Each number is 128 + 24 x the weight over its row's rms, rounded and kept within 0 to 255. Layers, rows and columns count from 0. Numbers have three digits each. The size before them is the row's rms in percent of the matrix's.

# down: layer 3 MLP down (transposed), 320x128, rms 0.105, rows 56-72, columns 0-127
# gate: layer 3 MLP gate, 320x128, rms 0.26, rows 57-72, columns 0-127
# up: layer 3 MLP up, 320x128, rms 0.252, rows 57-72, columns 0-127
down56 098:163165126143119104141162107127191141106130125152140093123141131119141085126174148130117142140109145062147093131125132142154148109104103118109124103126102118150101091129121167109099133115115097140153076129141163134136148198132105135117094112132113137153148126145149107116160146124081140137133109141145112146149113087124132137129099113133152113121144164198080100139149117097108148160099
gate57 105:174156123147158111109155127147174100129104121135136149128148090154108095111156116143096142117164105151146149104079184160102149107121143128111164144160105141125146111104114155140080118070128116097112094127152080094121100121135139149094125114059122139131144149138118173167114101143120084128148131117122142122119129140081125122105109080134113137132114116154124106126134100154126130092146
up57 107:138110173080151135113147133146158089131102143175145123126130127148116121129159151138118148094138143096122144114115117169111116129115110152111151169125117142176116142153137144119179108140085115082090083152117120142138143104134159141119160177115127155092153161113152156165093109155165084122127098118143176110134123182120163129093150157150131122122109143155088120128139156142133102116123
down57 100:152163140133084130133169109136105098165128140144117093141141124131119171101098156111129105174104136150105142126137125099158130146111151142119177152124132144139135124144106078146102102157170104101093149120092109095121113158112089154145126094124132097098172147102107108191093089149135141142130147138131113144112129146147095060099139101098160137132098132151141118133146136140102130159134
gate58 100:146149181159104108147107133118122087138154145174120141119118177118147134176095110080085140091128147095099097130119096125072102121155131155129149122110079152110176141096157125144147140090116129144148097147107141152131102158137118132135054143167118110093098106135093127113141133129094123148129096127142122105106114132116109132101126101155122099114108161114152132121141136128103131131159
up58 096:088121149116131118107132133105148149110136140122103171147104145177112141160122117138119108183106104138135114145121121158105138168138177141092098097120104139076112105146088138131132100109141122146152078146109139103148136153125115116127122096158144094118115085164088131120114124093116179140096141125075098154120159101129098149122135191116128103114121130122085131091139129141135148111082
down58 094:105130116119150132152155141146134096139133123089142184112112147139149153164089148113093085146141102098128163133141107140180124122156101143098133135115134131115138142129179094121145114184155125107080066106168186112125147115156109134132129078186149138137111120096108138155107117110116171133134108153113104107156125122118070121118150098138103144128127130113116139127144134124121149097148
gate59 106:137153137111135145118125133171153112118096090112139102161147151163163133140103135157123115109113144122141106138150114140099129175131147108155094130112123157124175157150097150118123082126122124173127156126093080132163107115119174136137159089114147102117123124097125156099120104122120151085129124176151126172141150161085136151121125124095092154127053092141138157133145115149105094131135
up59 101:086166102140153141159126109111098081121160110116148131084131143133128134143147127134109123139143098122111167163138099123141169165116114126159097153134110088114143126144100158184102126133141085129130131106144137151129128132124089120086149147082142108067125137078121151096085113145089149143154128152091147113138115143118130154110094138119164141091171130136115124105101116147108181115105
down59 108:127126110090150094092103130090137128147110146132115110109115151114154124108147158135140120124149134180172156072146134149109134140143140104134141101110108141141138128163106097161119107173148087138158114126144041144131157159080108130123157142123131145115156124093121102140130127138106141098160158142166128172144084143146112144168158142123092119149094101117116105154124096129160098135116
gate60 107:145157150121083139149133110134119132135112120092134077136099164103152179166135098101109097139091120127093105172140093121137157112114167091152164133081107121130153097135140128153131093154170140135110120113120142129111156171131124118092136100144131178147143139118163061140126117140146151155122137178114137146142173122112161111161146123122094151102139147096125126146153112114157126145120
up60 102:124148129174104078112132151135140096120150107139142078101126186164109125159126111087100116119146172137135118184181100156127127115116145118139151178097112121110146117143134124148136150122129153130134156132147179117151142151111135103135109117127125103112149129127156136148142109139143129081134084162148141151129116141124119078110128098181074124129148168145167123153164124099133161118152
down60 102:100088115161100149174150145142142128131140168150105100132103132133117130116114123129148193150112167148079102157183101162143130144097102139130143073141110098125120128123112098105111148115130151129090184095107131144117138121141136127150106088118136093131137155134181128157157137139132132098096109101127117167147112117125121115112135159098131134168147143136161133110126130052103123136139
gate61 096:113113135132106163112146166167118111161139130159138141109096127158138127135107139132122133155143174190135119142153104097160158104130134116125134127159141126151145119146116110173168097147081139132132119123156119098159126046118165143150138149126140117079109121125096140095153142108123153107117086149170115118112146135133120150145086111147162112165124149133155196103137103149131094131132
up61 092:129099131121129157119104129104140130156127151101146114105110127100109151160146135145123097135148193151114110099146115087170116087163145134162116103123150134144137136121112106133150142167136158173138064131120136103126139142123111108158145126101133108120125119165109104090124187127116106124115157142134103104182112112129158165126095175098175103143109126123143145142127116199157145138103
down61 095:178090109113129116128090147137091116148159138142162124164162134114137121164120130133095095107135139145164102149122120116080118165156128104152121138103142109132161138128117102146133117133117140123170098120109127095122067105137143121119098119136149137087120159155113108126149141103135155101118133088135159140090137096136086172130150184150169150099154102079125144151131107102169105156099
gate62 086:113070161121127128152124128140117137141113150149144142165088066095125109101113117137120110103089115107116121123132149107124113155113131090078098095121092080152131172144119142107143126103098121130143148136090112123106153121110109161135120107108118142125145157152119137077091158070112122139151086153142115122098107144173106180120100126150137136115158124085104137097139108135148155089119
up62 088:153130137128145125140086110101129143160086121100149116102116170147094116136098156129154148157134132145120131120096103089109148133172110157181129128090092168147130091124162088124124147132120165134153139140144137096147110147195103095093123166097109093101097113108093105120162120140118079148156160137146118115116114123089145082126143127131160130138153137130110124125097141134120155154165
down62 085:097100148108131161091115135109126118106082138112134120119139083149123115120148133137164122142109140127189172113110130148141161121111097110100114129120104121096175076153159184091142085117126108140153138128081133116150149106118144134150140118149129129137110130123169155121172194114121109134146132133126196127155146119144119100131116107103144097084166121129131123101165117113100109145155
gate63 102:110133131096134090094093147091127111093168091135100161155119166095130142131081093087098104122125102119128108096109123099156149085137116137165137116130134143111120102134128133101119121137125136120138107131110086127125137137109114118150126126106099103083128109095114096159147122114171110136128097147135176071086156134179134131085094103112133130079155126136108163176139100137116139112112
up63 114:145147165143134156134111131133112158142138129155106150141128130112168179123180143117107139117131149124132123139150124171103128120123124120064160163124118118114099118140177121104120197096081127095128143116154130114126138125145139110131163141162140154149093159183156155080123127119119089131137168148177142143105127159129099129151110133167130125182121147148145161131128130152119169109159
down63 104:109119119082133120110121129122145132118116147129104136067106122111142139103117152150141082106110176160171153124126129112107110079114131149089112131145135146148137150114122140152110116141144138151103153066118149150105073119122178113132142106111151137126127124140117136134153156124074118172119128122141161109126111137128140158118160085168148131165142148104127161130190143173082106149086
gate64 096:122141146135111121111133151150147100104106129143145144207168105137151138124094148142102123075140140109097122119092140142122174121154160115100140140131074145087133115132106113141119153080081130121179120126158151107129114144143137168098102160129130127142094129125098113152123161142121142138157122132117094091122153107135084131140060143123132164143130122154069135125139124172145126120107
up64 098:124118123145120133131155139126136128164152077044132116062093133114112086121163086163135101121119124143104127134158145132129143112179163152112147131129128198106128148126145135134130161155096157117123132100140108122132138136131128138141106128104132125040148102124149128128115155148128103131104129180158169107121131149108062115129132133153123128146138139107119096109145139135140130123145
down64 093:147106121123136136156108145094100154170152105098120097131174086163136113098108073117131093130141106123139138135119101116118159121147127142122147127090137109121123117108139136107078152144104168158148118135108121147118143118149096099127105084149121131106066094151148133131151156084128126163113161108136158149142111120137140155153117103160189133140161165185152132126143114103133096159095
gate65 113:144138088109129140146141132199158121115136136137123113133108157153176121131147105134114135081151129159114118093118171129110111121153128182122091142102105177070161141156126122146118073107142151101144135139158148100140152127134128147113150115157097103119117133119128091113149146096144161118154155144131143121123111138116124155147138131132115158150145146087142139198118110109088170118178
up65 111:098133139105131145169169103115126155113149107155139136114100102129142097152091103160122127125103142134134148188110119134173114164139146176120120150122136106128124121174098151117123112114061128113126117149100122092128152123165145153132136137129108137125121167141120075095142102137132120126194113137104109162135139144083108137126107105152075153132167114121083131141130128133102139124059
down65 106:110100168147155145110102189095112095137131123073149132134151104142104111136143120055131121085134162160184151163144120138116155110144119156144130119070117132146120130130113162104163125151078112117118155140120119127111144113149154116149167127130141128137112103126142106149124130142178118127094112124146126122109171151146154083083171105132116129149108088110140132089105130112123111116148
gate66 105:156176129147152121097118180129126126118141146127109103134101094109129080108167152138137098151110106128118089135130120101115113116127136110167136136140133117142113171157146101114092131196128094081147141153108101113133138139136145103142128122098107107143164135121130099156148137122146119126129103102079146172133130144123098157095108114100156107187152102133134158162128125113164067131176
up66 098:162147099152111155146158110104137144153113131160113099158124122113153131149175102108113139107115107083123100093121132165118097119083129126129087105144174136115078118095130145106115137150161128126187097117101145134147093122096127120164172148133110136118174105067101111132140123119157129129131130138122135134141158083109117121111165092100169135091095085110113099148111127109130134143107
down66 101:138103125122116098165129113127137158118127136113141124118113139147137065138127129100157122087115196135135174085144125115159081162167130113132140142095135142079136124140120073120138124191103088142122121104158137173113094121102157152122157125110145131139155131120121158138121160140120103142093152112125171121089127132115151165141122100150116100095132101146103148144170144103100117094110
gate67 099:135120151162168102111121107118105120172110127147138103116177133092176134156164114091135140109111111131115111174105147152080091131138116088124133143133137107130175137125143159129105165134118103107139092147150131076138122138103140111107146121094172131122144118094101126138097168168122170147133153117119126152154120156121119183107153115105090125134141099173115103128130089080126138127156
up67 107:125155108133175122102100074151146161148142150133116116108141099123084123119134137101093164152138076113132109140131110173133131114130087076109163127145118100130137140118132069131125116138132118080112104128159127168113149157123152090093131123152174088131170093100131124102143098159124123155120103083113153126116130109130136132096143118142107143122150172110152113107153138113145124188110
down67 110:133142175132150107126155086151097153114136117137122124134178153135129143156111145165113102140074146168108138129129176118120115090129167141093126141175140149115080092137146122122128175082120099103161109140130163116153121120137123107121108119163130158110155150171131091096093143126145135115117131106091123108117123103119127137135081112126121104067165118131125126117148136096175146088151
gate68 093:139119143137125135129127134123060095115131138121113089079057083135123158124131125140128111108130090140132128137109145174133135141142099170148136138101127182134099161169124124111113139112118131127148143127072146123119143151129109160113084119126119121088130142128116118151167115085132101110160099155166112130138151110090108119123164098100103111142107150148139181127156117091173141164149
up68 100:102104123127167128133122136135114118156126186117157098151151195131117122151136133123107082109172099164104139113150134120119129165112153140150117147118158146113168111127148161159167099163104105159147162159151131114115126143118128117172141136147128131152122097099148145118131130177129143131161150127173108155149146152144167094143110145146144093153145178145167115100129136192138118120118
down68 100:145139112189120110128134137115170124095147155122176139187173132139104078106149103109111170097170091148097129166103099096144099108107141119110117133105131145112148136123140116119131127083116116153130085133134129129155130083137112095129178113131107114154098125116130160138097135152105164143101152116102145142152118115140127162137126140163126092151152136104134103142132106185110118110082
gate69 099:106096080075118127169131151139113108155115142133130154195122110116103161140131130113091103152129139150140132118099129138160175109101140083156152165127142161143105091137136157176114129102112160124152120129167101127155122128167100131113131163135102101129147135126118157068103119143097169114143138151123097098169133103134128114091146148124168124091141159113153168130115121130142129127151
up69 095:118101122117147146139142125140105112145125157132116113124080087133086124118110140114175108151121153108128092130136076176142158113106108108113098121122089104096102148178154099095158135141134096105106070117171131096173146163123139112162141104105118101126149141132101131161115056110105106132120114153154159125158117113094120137095113119129140162120146152100110118143092143136094124139129
down69 104:127111073115097150124093124129133169125132136116136135135123106174117094156156131124108134163127152091070126155137130125128216179154102178133109109143145106127118151142128128162108133081120116119169137095153093104109126139078144134124145113124133118127131160147155140104133076108110122101133124143140118141104117153138167136105122139160068149127118134135141136155135140127066145117127
gate70 084:137125148176130131107161111056150121109123129159127124139137139168111123100142131157124152131114161131153108154144085173110102137089116088130110127152170155154082139110131137121134157142124129145117146144132109091134170101109121106162121124121109079114129166166151153139145116128113113120142087130163118119158127106106105122169158142123096144085136116159132178140153103081177099119140
up70 090:128090141155129136191121110096130144147121131134134127154162155106121140149121111138144123139109138147112118117142082099088096127072151141096153094124180125090164134166134153110103120122166109103151103151110126122149157136172159170200128107135120117141115139133137145152137115168169135194122103128134145107147140147156125122154111105113147118160141152123104133106091130100110105104157
down70 089:114148122131126099096129164124129124105091106097161145135155119124156080133124173149109137150128119114142152128145160159165165149117135092133080121180126147156110129110107136125125148153102162128110099134166167114131099127112138097102110169104127119105169144155188132127131073106113124161083113107140060124109127113140090122126148112149124109079102135128164123126125124172140118130138
gate71 115:163116129145114135159136136109124104140137130143109130107104129118152124113176105119135115069071095134137119131139163108102147045092152108160166116108134129094130123096139110104091124103138124107129095133080117108158154114175118162115103091139120075147157109076130121111105123134134124141149141134128163123146072084153125100143106134138130114136118136111133126078111131121097141142102
up71 116:094109117106155121127122148142125125138088142103082138137153114119114107128114114120114107111175124156161096189137116126133086157154138121088137126151087108144127148140107121118120146114179121163099170099126079131086167107162144144133120165121161120139161149108141128108136102165108124151079096151143127117107081138124103140121150136123129179131118139154171128135182152142143115156086
down71 108:127144134124117118105119125148132108102120126104118123127123158137089144127116116125131156128122160173110144136124125148111099127149149116113106113109145070124199129154124215118135127089153160152138143152130184118130119093133140117092112170083107105136091117102168142140149124104141135156128117128154140156122149128088120188093151139121159085094109105137136126113117081142127133137076
gate72 101:137123159144129144142162163116111132146119133143134142153128144127139116136172158081112132144102162073137117126094106169136119098105145138144089119123101157115159144105093164134133096158097147150183139077130124147190108130120110139116156120109119101124144144103161115162119141154162160109154146132115194117112111122091099137167139158137113108160097134115126125105181102142145120129100
up72 102:120139149115142146104142114154128143120116130145138121146100122112107095144126127066054095138128094150155172091163121114130105121132123098194112149102154166155146100135131140088091128121127108171119128108128140104156104136114136126155122112094141172153107114079110140120138193155116128126110134108134121098091152086104137136118124114086153150139104165136121110107128138150132082140106
down72 100:105134142149140093139155154165089117121098101121092142176128105133096135134157149112141138129167143149117097123124110116120119152154099146116108093150127142131127109127113132134142126138123150121130165158146079062118158153147077106084140124132169151121082116101160165146157131153181097132117120153135100145133113093125085122085131147079144141129129134103155101100098112137181124135135